Each number is 200 + 20 x the weight over the matrix's rms, rounded and kept within 0 to 999. Layers, rows and columns count from 0.

# layer 8 attention key, 96x96, rms 0.0765, rows 74-90, columns 0-95
212,214,210,204,195,197,204,210,215,212,204,215,187,170,217,186,202,178,219,185,186,210,198,179,222,183,207,212,193,193,174,175,202,211,172,228,212,202,209,200,181,198,180,205,186,168,194,177,211,176,210,212,209,200,196,217,184,221,198,225,212,200,230,207,184,212,222,204,209,201,186,212,206,200,202,218,228,245,228,197,193,214,181,223,180,239,205,179,229,158,181,184,218,217,175,196
191,235,192,196,183,211,227,204,190,213,195,218,189,185,200,195,194,190,229,196,199,194,197,184,225,205,201,197,208,183,213,182,212,208,172,217,202,183,233,226,190,177,169,209,223,188,194,214,218,195,201,211,205,203,200,240,210,205,217,207,213,201,200,209,187,184,229,199,226,197,209,192,220,193,193,190,190,218,186,208,212,197,198,194,192,211,207,184,205,198,201,212,211,223,187,187
218,159,221,182,203,219,176,192,193,190,203,205,203,185,182,219,208,194,188,192,194,203,207,220,190,191,211,213,198,218,187,235,177,148,232,199,186,198,186,194,222,249,236,175,205,191,190,193,180,218,187,191,211,184,204,187,194,165,168,187,179,193,158,190,217,217,180,193,179,208,184,186,193,198,184,193,210,163,202,212,172,229,194,200,235,159,181,225,182,186,201,231,171,190,216,205
218,197,176,209,233,193,211,185,242,194,182,184,186,220,220,197,184,198,213,231,201,153,193,196,195,196,174,191,210,203,183,179,215,211,228,186,178,211,194,167,187,212,195,185,159,209,223,191,184,209,203,200,205,199,207,197,208,180,204,185,191,209,222,182,220,193,173,213,169,175,204,199,204,212,211,221,172,184,201,202,191,172,170,208,193,207,204,210,216,188,227,179,203,215,179,198
229,179,182,203,219,202,196,226,223,202,226,199,208,215,200,198,187,216,168,209,202,199,203,211,178,190,204,213,211,210,187,203,166,184,229,156,177,210,188,157,229,205,238,187,184,209,236,167,198,206,202,169,218,198,192,176,155,190,197,194,190,181,191,163,231,215,183,185,171,191,222,204,185,210,187,192,201,190,180,186,178,177,193,224,230,211,193,233,191,201,227,173,191,177,205,200
221,198,188,192,204,215,224,216,213,163,265,224,220,197,202,163,199,198,190,220,182,207,208,188,231,185,214,225,231,183,151,191,180,162,186,205,198,184,197,167,189,205,215,222,203,161,218,208,221,205,185,198,241,193,180,216,211,198,202,203,199,249,219,169,227,238,213,195,193,213,200,205,203,166,192,196,225,231,178,214,204,194,215,229,211,203,197,218,219,198,205,207,236,222,210,180
209,182,219,195,215,209,199,209,242,212,213,192,192,186,184,192,213,191,214,220,209,199,208,166,181,183,217,184,209,209,172,204,172,181,206,224,167,204,186,173,195,237,223,186,194,166,218,179,208,207,204,202,233,213,219,218,192,176,190,182,213,209,218,160,224,193,205,220,178,203,191,183,189,201,200,203,181,195,195,196,183,203,193,200,227,206,214,205,222,182,194,207,207,214,178,179
183,246,225,197,211,192,221,138,170,174,163,213,162,182,219,209,222,196,219,208,192,198,160,207,207,196,190,190,213,183,216,134,221,253,116,186,243,169,214,207,151,216,191,235,217,153,187,226,189,181,232,200,188,214,217,177,222,195,225,192,202,189,233,211,163,215,209,162,212,178,183,207,219,201,186,201,190,230,208,217,217,192,188,214,150,218,212,194,176,187,179,225,219,214,214,202
219,245,194,184,229,186,198,181,212,209,187,193,198,212,247,188,183,189,165,166,174,187,197,163,231,187,179,242,181,163,196,222,203,159,163,173,188,201,191,207,230,192,225,153,188,178,220,212,210,217,235,190,174,223,192,202,195,215,201,212,177,195,183,210,200,254,188,169,203,199,181,196,193,213,225,187,198,183,173,184,230,258,168,204,208,191,222,185,179,240,229,176,247,175,208,194
210,237,159,174,201,221,180,215,190,178,224,202,208,203,213,210,157,214,209,236,198,186,164,227,197,194,217,244,238,185,192,168,166,225,156,168,210,196,201,199,234,189,212,228,186,184,238,208,169,230,188,153,195,217,197,199,188,216,196,201,126,230,262,179,224,221,181,195,222,205,211,224,185,204,218,207,220,260,172,216,208,173,202,216,176,181,201,215,226,225,233,206,222,187,212,198
192,218,175,208,222,235,196,216,217,196,170,204,193,198,221,180,201,176,222,202,206,194,203,223,213,167,224,225,244,224,215,236,175,258,204,171,189,209,204,161,216,172,209,215,166,185,219,155,190,172,180,206,178,193,189,208,164,214,198,243,214,198,226,187,176,169,169,184,189,185,222,186,206,171,192,214,173,173,183,172,200,210,162,155,209,201,196,201,234,182,203,203,191,176,209,221
223,199,232,198,222,170,185,220,257,194,207,206,147,184,222,184,205,163,182,204,226,257,222,191,180,212,193,201,192,222,196,207,176,183,208,172,185,224,194,227,191,211,200,213,225,179,234,181,216,210,218,201,221,214,202,177,153,183,177,205,198,203,232,207,199,234,172,197,166,184,222,242,184,225,213,221,216,176,185,184,214,222,196,236,184,239,212,202,187,202,208,197,179,224,197,166
204,194,187,202,215,188,187,229,227,196,174,171,203,198,179,232,180,232,191,196,198,205,174,163,203,255,206,205,149,213,181,186,189,239,167,157,189,206,242,234,209,180,232,194,205,247,199,161,170,221,222,157,229,225,207,219,175,186,181,191,145,176,204,215,193,193,197,248,200,207,204,184,231,232,202,213,230,187,216,173,238,181,220,215,192,208,220,177,196,194,189,191,187,205,180,235
187,193,221,184,226,199,212,247,191,131,149,188,200,190,230,182,208,222,216,220,190,220,205,214,230,200,220,234,183,202,183,214,215,229,180,177,215,170,200,244,192,232,186,197,214,235,215,190,195,201,206,178,200,197,191,185,201,221,204,203,188,170,229,248,234,214,199,191,179,204,151,167,255,165,181,181,218,179,182,251,246,252,190,196,197,163,187,223,224,172,193,228,198,215,210,199
184,210,202,195,186,196,195,208,186,204,172,180,200,217,233,210,194,180,234,169,201,223,192,199,205,198,239,223,198,192,218,230,204,239,222,189,203,219,198,198,177,224,191,182,174,200,206,237,203,190,197,185,180,156,168,158,180,232,223,196,205,196,236,192,201,177,170,176,203,197,208,221,165,225,165,219,216,236,213,196,200,232,190,218,201,185,210,181,227,227,252,172,238,186,197,231
182,211,180,216,222,227,213,180,212,176,136,203,222,189,186,192,206,200,172,227,227,185,202,194,190,174,192,169,212,207,187,190,209,193,212,209,169,200,159,167,198,203,197,207,184,200,203,170,159,201,202,214,151,223,210,187,203,189,221,194,208,186,204,177,197,188,183,239,195,202,192,211,225,179,229,223,193,163,183,184,200,196,191,205,182,209,212,222,228,181,229,196,193,185,200,215
252,230,161,182,218,182,192,216,202,192,228,161,184,194,189,165,211,216,190,202,201,195,197,242,204,202,182,184,209,180,193,221,248,204,234,218,191,190,182,220,212,201,208,216,207,189,208,210,225,245,209,254,167,205,184,192,218,182,206,196,196,172,196,194,220,194,216,233,184,203,146,201,207,154,228,157,184,218,207,232,235,195,178,195,172,169,195,196,196,168,188,237,215,254,215,200
# layer 8 attention query, 96x96, rms 0.0793, rows 75-91, columns 0-95
197,229,192,165,183,192,203,196,181,204,176,210,202,221,181,209,163,218,199,204,204,191,164,185,193,205,196,202,169,199,224,176,230,208,173,205,204,212,202,184,168,190,182,192,224,200,203,202,203,239,190,182,189,186,195,203,200,199,192,187,178,208,190,193,180,217,223,190,209,179,194,194,231,186,198,187,187,180,198,206,207,188,194,200,206,189,190,222,196,191,203,191,207,223,200,179
224,168,197,216,207,213,215,206,211,211,200,219,209,211,221,201,202,182,187,177,183,164,214,223,197,216,217,217,194,203,211,217,170,219,229,207,187,233,197,185,219,213,198,202,190,193,189,181,191,192,202,209,221,199,197,199,181,220,211,220,213,197,193,181,217,157,200,204,193,189,220,213,201,204,209,230,171,185,210,213,168,214,175,181,205,201,207,197,235,200,221,187,201,160,200,197
186,171,196,250,204,236,158,218,208,167,223,167,231,207,235,193,213,190,201,203,192,182,204,187,213,179,195,179,259,208,179,196,184,205,204,201,215,166,174,218,209,201,200,222,148,212,214,229,162,197,190,184,213,229,201,180,230,226,195,221,183,213,186,206,202,183,193,234,189,202,164,183,176,187,221,192,211,243,152,197,222,211,238,188,185,230,214,158,238,224,191,217,193,176,192,245
203,204,185,234,193,218,168,212,189,192,227,182,219,206,222,186,192,200,199,191,181,202,186,216,221,211,196,245,222,219,180,190,165,178,203,184,182,204,187,175,231,206,216,182,213,199,244,178,168,175,205,173,221,204,180,193,189,206,203,228,204,191,175,208,216,213,172,171,185,201,217,201,190,221,204,219,229,224,184,182,188,204,187,215,219,217,212,193,188,199,208,204,185,182,194,202
175,167,216,194,236,188,191,223,198,196,255,183,189,161,196,173,207,223,198,230,184,233,211,188,196,180,190,206,227,192,181,216,184,156,210,197,211,157,193,215,210,185,228,212,213,217,214,181,178,206,205,205,240,197,201,205,207,175,199,208,219,180,210,204,237,227,180,223,200,222,210,191,201,188,198,145,229,235,226,207,203,168,228,216,185,199,175,199,175,232,180,263,183,221,186,197
232,181,191,236,186,206,190,205,204,192,228,208,242,207,212,198,202,166,171,188,172,181,218,232,202,197,193,196,197,203,189,222,171,202,245,187,198,222,185,175,201,182,217,202,190,230,185,170,211,180,221,181,218,194,187,176,183,231,191,224,221,187,175,195,221,174,201,198,159,204,185,187,214,226,191,235,207,194,191,163,203,221,213,174,238,226,201,204,214,173,200,193,171,176,215,232
201,206,220,185,190,194,184,156,139,172,214,200,189,167,184,210,191,207,224,209,178,199,176,192,174,183,213,221,211,189,183,145,202,242,160,181,220,179,212,212,168,251,227,230,204,180,196,198,206,218,228,197,187,227,202,187,189,188,210,178,181,240,236,168,177,198,201,178,232,173,179,202,196,182,225,161,208,224,221,209,221,208,196,183,171,203,202,174,182,214,164,216,192,199,204,196
157,189,203,171,252,179,217,193,229,196,187,222,208,184,227,176,222,233,196,229,181,215,212,147,212,178,203,258,193,189,194,186,184,209,161,168,215,177,192,201,203,209,212,218,197,203,200,203,186,228,197,206,200,225,215,206,214,181,178,226,211,199,206,209,192,247,179,155,171,175,174,199,200,246,167,223,164,214,201,168,197,256,203,182,190,209,195,192,197,232,204,215,195,179,199,197
198,240,191,168,207,226,196,191,185,198,241,220,171,176,210,211,200,216,199,228,190,217,188,216,198,200,199,239,242,207,171,175,165,206,196,184,224,160,205,203,210,195,239,185,162,183,262,196,161,190,179,167,202,189,185,196,226,173,178,184,155,198,260,221,203,231,196,198,217,218,188,211,181,224,202,199,257,252,201,196,187,204,179,229,205,229,206,168,182,260,215,207,237,237,206,235
221,189,186,184,216,258,173,199,206,182,180,207,184,206,233,227,225,180,210,185,189,202,191,198,248,185,203,246,258,210,191,239,212,279,206,222,176,205,201,221,250,184,202,205,192,184,197,180,171,159,176,200,196,185,209,210,205,230,214,248,226,181,212,185,172,175,181,213,200,189,222,227,209,177,217,207,172,186,199,210,179,191,145,195,196,211,190,174,195,207,203,246,198,202,213,251
206,185,218,217,161,207,160,190,223,191,193,200,189,197,212,215,201,149,195,195,203,217,204,211,207,198,179,204,194,248,204,173,218,201,166,185,181,208,185,238,199,215,190,218,229,201,212,186,221,163,195,191,223,194,191,165,203,208,190,196,242,177,206,212,202,242,204,156,177,167,204,225,211,232,205,229,190,180,175,169,203,215,202,205,219,230,215,215,202,227,171,176,178,207,201,177
183,188,196,194,226,194,182,216,229,188,189,162,168,202,160,234,202,232,185,196,241,222,179,197,220,218,229,197,189,234,185,182,190,231,171,165,214,210,223,238,193,198,214,222,188,250,225,168,200,193,201,145,236,253,206,213,205,215,209,144,177,211,202,206,193,201,218,230,187,214,200,194,230,214,192,214,187,182,182,148,197,199,258,190,210,209,213,204,218,210,202,175,225,223,203,252
194,212,232,144,210,235,223,211,177,148,186,196,185,187,196,192,197,214,204,216,157,208,192,211,213,165,255,248,170,222,183,191,191,239,185,204,224,209,177,241,210,233,196,179,208,216,209,179,254,215,211,173,211,214,198,202,223,204,193,184,197,193,204,242,227,231,219,185,192,242,173,171,250,150,214,163,207,179,187,224,224,253,169,151,211,178,193,225,194,180,176,186,192,233,209,239
199,206,224,212,182,225,240,199,186,218,143,219,178,195,221,228,197,209,240,213,200,202,230,190,232,198,233,206,212,206,211,209,204,176,196,239,207,214,192,200,189,220,208,162,166,149,208,219,202,174,194,224,173,176,216,173,238,202,225,191,205,211,219,199,196,188,193,200,199,237,210,213,182,192,162,211,219,226,191,243,169,206,205,212,205,209,200,163,194,226,228,208,221,196,230,202
188,192,153,229,206,225,192,188,211,179,163,212,233,203,213,202,192,186,216,204,200,169,170,174,171,205,220,206,216,206,202,209,214,204,189,194,210,223,182,185,209,207,203,224,205,178,187,189,156,195,202,190,191,200,212,196,187,227,174,225,213,195,190,171,210,167,222,238,223,218,176,218,209,165,241,218,193,182,154,172,211,184,186,208,176,223,201,198,225,188,212,189,217,194,171,223
267,171,177,175,197,175,187,216,227,187,231,168,194,204,182,156,222,225,171,246,172,208,182,234,196,185,179,191,167,184,185,238,231,205,228,194,221,139,169,212,196,233,186,220,206,184,206,242,251,236,172,222,190,201,208,192,215,187,154,202,183,171,217,210,219,217,222,228,171,211,156,191,218,187,194,201,190,234,191,208,248,212,194,176,176,172,187,187,211,155,187,218,173,251,195,201
197,169,206,198,218,159,223,219,214,179,194,177,157,229,207,178,227,212,171,177,224,175,185,206,232,192,186,199,177,208,216,239,231,233,219,222,194,162,186,231,205,247,173,218,215,214,201,201,206,195,215,210,195,218,225,201,205,234,236,159,176,207,203,219,187,188,173,226,214,197,196,178,203,184,189,184,175,195,213,226,215,189,195,215,156,184,210,197,229,187,221,210,217,205,182,225